python train.py --n_layer=8 --d_mlp=256 --positions="learned" --qk_norm=false --init_std_up=0.0575 --lr_mult_o=4.0 --lr_head=0.00594 --decay_shape="sqrt" --batch_tokens=8192 --dataset="wikipedia_en"
Each number is 128 + 24 x the weight over its row's rms, rounded and kept within 0 to 255. Layers, rows and columns count from 0. Numbers have three digits each. The size before them is the row's rms in percent of the matrix's.

# layer 4 MLP down (transposed), 256x64, rms 0.149, rows 172-255, columns 0-31
102:093139136112142159186178103155078112121100141113108134142140081145147121109114146147088133171116
104:119118117159154124152150132145095126107174088126143111110106086119163162119140132108098163113086
107:072119111139101130135145166166130148108162137120135081166123069136139124087094136097149120138126
099:138166151130148116108144130116116141121171139130153158152135165141161113128154116101113103089114
093:122159142110126122153157116142123051121097101142140152197119136120176130177142110159133152101124
083:111105130141136088130113129110083110172153126142101131169133116142141196183154103104097129080122
092:140065135150141131148110141151169117095127100123145124091123090121098153110143147157100178139144
088:127140135101114125116112132105194121101120150100167103167122131075181130114153132130119100129124
096:112170110138184104125143132094138099118129158152102160113098153122137124093152164135121116091139
110:104101158147146109095102151095155131130139104121105115128179133131159136120155120141128117091088
104:161105152153146125159134116136095155078149123115132088106168095113107120129101142105149150139142
108:103144109158164093133113145170103153122162152142142089121143150113117134145148076149136101167129
112:131142113122114103078099121165147126125154095128135153147138107127163113116153177069138111162170
101:129147086154133104128111136089144135153127147120107121105114114105077136141125133105120099135160
083:167110099150138118161129110106144100093141125125153131135139152142177134109112139137134128129140
122:107057092130105113129103127159161151122148111095138129144073112144136112147120141116113129085143
100:150166113159155164129120106146124143105138106146101131133142112137145167115144107128118150120130
106:148121126110136100110138155120155083082129147105161129177107147114146131137150065122132098134141
085:103126157155148094090122170110136116129133092145173106144129116187125095112126121151111115114104
106:129111110141095160172109116124104125143147122120104137124142153095115153217126114101100109115151
103:122109162135132082149134138157107129069134088114148123148098150125167082113117130107131145138155
097:137151115136148107117135104132104154120147139055103112109080171162127104113130160130130121154105
108:160156141147165122110114115066128124145145096136128103127103164131142168091163138149116104140154
094:143106134149096137119147132122144144116128138145116114119076106113145118107112116152199109139133
093:137138133107159128137134134126081140124166108109139156180123124144156093121128132143167113146166
112:130069127140130069149114165132166118140129132149141132071092128150088149123147116123107130155136
090:130118105116100123153136113103137131118148136138139186087137146116065101128119121077135131123156
094:171158091124122081134122114158114159114095107143113145156156124138156143151136081096158141146134
083:138127093124101124160118122169146121135074106125130111114170130147095143115097087151115092157156
103:151118146136131143133101143114116107132123110130111177089137092167099130133161158180132115149119
092:167122098113165113142156091099161122113094114125130134140124156130167133125106129096105128133143
098:134083134136101089117082117146127148140116141131104133128130116119086119124129147133147134146175
103:130104122095129071162072153131114126109122102159122112122155106155125123130142167141089116098147
112:155150172116130120152113104138151159091161130156115149139145146147131114117081118111137098173090
088:100128104090161144127125213106102133180123114117131133123145118125097121131149127121158139113163
096:100157145147170128133181127124112105081113131128116144098130160184154114142112128123122160190099
101:100175107122095149130142142116126132152087163138095169112150119097098108104172084134097142126139
095:153081097124156125162129175127143121155114109109157118145144102152161129103114128137097109095117
100:091087167143181100107102160129149178170084136103138153158124151115137136172101156130123116109134
103:135164079118106167115146165108107136117167133138119115157093146102154121138129108119153106141103
098:124118154142135093094136111150100115136135137121168137145129143144111133099141097120109139138115
110:086112139121105129119120132123140072186123129144112138104131116179145134143161116169124095133156
098:122121089124097133147175111104096116124136183137136142072107128128127118089108158145137136118110
101:153088121115181102112118104129141121108163113128127133148155136108152120170114115141145083127128
106:131138114080139098114102138141138118128141167120132118128143105156142122107150116159128175149141
106:127132152114147136111153169148072184117131126135128104128099130129140150105103140145124182190137
087:155142116140065126149120092134097120130089132111146125120141086145116101096177152098101124142130
118:160156110093114128133115138114106100059143126122169173113124133124145124144150118138107134153122
094:099068100091163127130131138147134158174091109129140116150157118137154086110121143094116156141096
107:083119091108176142165141089118068143160120153128136118131093157150155114135129126141125110130144
091:184164167115134101088124133119161124087078109143164138111161135134160136123127143122099110144138
111:125142153139112116132131118123138152155146133123130144135170173107128117093114161081137133132116
094:157141157128090108097118129140093137151133130117110089141129139099166149106127121116124168129100
100:124123099112100136106090121103147141155179112140162091168133091182100110111145175155113084148145
094:118063145120137150117096163135125127159133162154127121119098142140127142130130138163129138110114
095:088101089128125114143145132109156143149136125110068178140130150108106102148094140125136123162099
122:101137122134137160104125113125094137141136152153136134098151086124118170109133095085141140115135
093:184142109111079148119152094077141128140154139132142101116164093137101149179093110159120137110130
100:147160084121119139120083158145150094112134140135101131144129146097140104139148162153158124097132
101:113156130168162116132122183153154130118114070143070147129145126119158145130114136096113116130149
098:152132102106129145127136098147122127160105124161099144111113110132124096144120064129134167140154
093:130158148122091140081115126128127141104117075139174117136159107140169130102153149157110146138115
100:129141168143094114103112114109128139166165125128160110136158115106111168083137118170116071154112
102:148090120165119154129144132118170148135106092144155132169143099140128118115117149108128101135155
117:120104153079156117148106138157133102121116113135153119121130123120114102099139118136132170109189
105:133140101146105129108099096123125118162120113169101140134118074118116130138141120147158109129125
068:161136135146136103165175140134158161131128116140118116111169121129132142144108178109085103147115
106:109153125172143141138126120104178121122107085155152087092135150167104126075101132156146110106126
092:142109101116113108143173125105108142150121131155082093162170132145112113109119161125118114111112
107:123141115128160100152147128162115112121136091133135141144103123113133138136147140109092145130092
104:117107099108142130146158133104115125127113197094153099142120128131106161110098113124131120146137
102:162159141102143148151130107126146082127140097118143092135090101145137156107177151136117136133107
100:131123114091097128130128147123131162118130090104117191153112136132156101114137111134142128141152
089:166126113159129138136185126117163149098131138159132106067119146135144132106104075136126113164139
112:091139112178136103091128128152132138119131086143145136087100098068115133157113115170146159110065
094:178117149155125161146147112134138130089120127095092130084097114110118122171129103083133116125145
083:108119077133155122138140145127126107128100132119157134153153154083154140139075148133124139117154
090:155138134117109153127123129098112155159169118172114161125127112091128135114172149117103141115137
097:127137154152131103135127106138143104114122205123154133126089148090150141115143101127135087169181
087:141106168141142138165143127155147137124151172138096102110133150116117130116117077067129165154167
119:132098128092153114100132161100111178181126124200150106138135103149119099111096133116118112107111
087:119124144144106165143117097156120106119085145111136101131102153120160134113171097156116153119109
127:162086126140149145140118179117082096143124134129109122137133141156100158109111172147117121126095
093:103141123146151112106148135127106106159140116125135138088167132101128157180104110149107159139140
# layer 4 MLP up, 256x64, rms 0.296, rows 173-255, columns 0-31
096:138120134181115124139124110160131122121122199157087100086106138091135126145149128123119087127156
108:189160130122113142119132098120119159100132108101135119123131142183111088118099109127102148166079
094:130147137101141133136137115114079133153088121124101143078162102112148099138118137172090131178162
104:124152130122150132104150087100090179102104116116118174075099120118152141141127131137106125133111
089:163128151148146133092074150150139167141137161148153143113111077095109112151094135139104119136154
089:112129130113109127161166134093148136136112127121086113141150152154083102160094104175116108104171
100:103173150162117137120101115115150082101120164128111101088100150131092106111118122139112109106148
097:143153143140115147130117119153154142155138117122111092161114128152079122131103124147102121091103
103:109097155148185139137155097156137120161107164101126185137087155109155117123119092119163107130132
102:092147099133107130114069150118100124106115110104128117118149099144131110123122131129125123127159
106:132112130107117204104156114128104093127112089133135171101147105179126115110116149169107114142144
115:140133129153117148088134134121135144129115113106144152149133130127165116142134118080069169130122
112:117165136121125130049126104091104178130120126108080169134162132150155147128114101109154132134107
091:131143125156153149094136112150127133135115120154102111100056154128137119077136133170136137096131
101:196087147115079136149132089112127137108142111113107119142100143135116113147134087111117105111124
098:101109105097122141111113134162125109125146164137190093114150099134115105134117108138125085162113
099:091152113127127163128096146120070126175125127182086130090160104125118090168100117132136126133145
093:115122118150149120104119099120119127098109145125134128171163130079167115133162120134133152134123
099:136157080138143169070108123167144155135116153126122105098122121114105161110122126073136159138131
120:098138099107141101123118092158115079129105161114135117121107099117101109180117155093117157143151
099:103121116078152126120139134121132133132078123163162150150136150115149138107148153124131143152107
109:124123113081135123133096105165083129103122162096182125128119094143133078165131095074136143130105
095:135164105104146139141081144095114123126124149172111136135129121180134164132147127126081178122111
097:116081131117138157146076128120144129102110140135161066112129130193106152116141113075124112137118
107:122158127112101163110097144121071157137142167109101126148128139116192106158125127109124157116120
109:092168107166145118149156106115116139104153123132099106114121111126112155136102089141155124127123
097:141099169130148108086154119105132088132121135118095142120073155160117122078126177113112128125158
081:170107114144150160103151105147129079145132120123115134103137109115129131086172164116146125101096
104:124101133119138120162109100102080137051097136116155145123100110123145134129129106135115102149119
094:120110133134160135092121153157131139121158127122131109138140167132130174121084147134123118139081
094:166148149118152145100143090073126146107151098150140110126108092112167165125161127128107128094134
090:101095156110160121090145118122121114159146128139133137149178136127181157098094098153097096157156
118:152128128119125116119105089144110111119082094104133140082168157093111126133131105198121120095131
091:124125137123121105144122070108148169106121156087157146119117120123115169108143112107100107113075
106:131088127108102146108110142166099122169112156114150140176092095125119123149129137109089132085158
099:101137077115124161126131125108138126120153149137126145126082144156141138085114112159126123094118
091:104112155134130136132104089091142106118114132198112166105130138103132162175104133138099095157147
100:136153106130135141117188135150116101131101121168125123150134135142126137161095108153163125124108
099:105152197132119118101100098145119111125142118097152103118162141114170105140108154119084151056149
115:147140094143144123115074136121116145102164182106117092139123136133117130150159130123095106101139
107:127139107100098133092153120168132162099133186129129118110136131150080148140171135115139128163096
109:157124127072157141143147133100114130120131137094138132133134112170160123091143106138112111159121
105:126143133112159187125099133135099141145098144154134123123127116141092138111161163110151149100112
104:100147153141106135143168115142129183122137082106115118119124174162081109139114092160135170118128
092:124098129088109190137141124135130107121169143124104110156143105111108129140099099101166106112117
086:144107136126178123097133153127155110055105150142159154108137114134111137152136131154091161126139
115:160158129159116155106132115142160106109138129081119119135102123153133121093155116099098143125125
099:105174175105166139137139180131142106067122164124100107124128135142127101098078132107102130129132
094:112151109104171118113146177119107108112097163138123146137119118113124142154115116144147166155128
103:105113140138092115121198098100101146157176129122103109122124162116131154134126137115149101105156
095:129140109112105171081151125108136129133114154138116082116125142185105137124134100133131118096157
093:117159161152135133147139125098175111069106124096118107126117172157101112135080152118113103111126
103:128163107127105158125166097158161090119096125104125176100151167147149097110134136119167157116135
098:136130120128122119172130107073157118107145109106134147114109125137145132151162081083098127170094
101:076140133166124165122096129095154114094142118149103091177116117115139093106124143157127105107079
119:115158101132114104106128167145128119125138153148127123111150152133118115123106179156118153074080
100:074105155115117149156092098123101106121117130139125157144103094123126138143174143130133183144178
108:118133131187078142134116142137111114131162114097111161111108155105090132095159147102083117139122
105:158085136178101144140142128086122117133105110106097166113147136100132123142104117140109149134118
081:124094151144119145095103126137158129088190142125122101104113171117156138148145118157112134103140
097:142114059113080127123167126123097160113131114101108159114094099135123122101138148116132164141135
105:109118133113170140184125118132115118125165163125105145112090114110108153117144161162097156120116
101:125167115122122126139106102108116129081188102136105127115098112123148107140176121133120157124128
109:138163128146099176100143162074100143084122164103112129117109121157121142136134123145141152151145
103:135080146138116139101137090134130133129122144123097084098118105110159124137127117109112113138167
055:162125130117130126119099128159124074083146132111082103175099159133148123106166117142121135100161
107:107093139116127121142091126089171112151092119154127143106144107148152161156128152160156161102141
094:134096095116125117116132105145127162148097137157119136125108126091141113137100123123170170090095
103:121103108152162149124122121092124157107134182129115110150108154124170129095145117100110134115090
100:144136126137178141118124127131115154125121122103081154161081130161187137160088080069126137158135
103:107043128146066135090140116146116121129089158129104137111138145105144126138104136159144152111167
104:137161088146140139129132133121084126143140162114104115097087126100111119120139073152142132136119
094:123134114116153108093108150169095119146160069128126096168110118159130114128146176079125093115129
111:147092141120115150133153095153099127137144154127121152108101151144149147085173125120070147110110
099:129144125137128122097155129107096088050091152144124139136109109132167142110132108148153163116166
077:145136169104099130125110124112155132114127120101126130137102125150088128132106113112120139133149
087:114129146146124070153158131139095137090111177176093106111110123147107143139108111145137119141143
103:126080160146103128067135090121115141139139112130083130140125141136052172125147130128144098120083
093:133133116121108127115097120143158078147148119119131116194095126170105140096100165133144122123098
118:138105102100143102147102139110087157122156144087095096134146105137120116148109125166122147119124
094:148113135117146131111166149151138148135123155126123182115113082164091125127092132116127112145163
121:108132125094048084100163115142143132130111137090151159109140149156127150110138100136107128137113
100:124083103104084128108156116121121152110138130153100117176131137171128114117103127088139106082111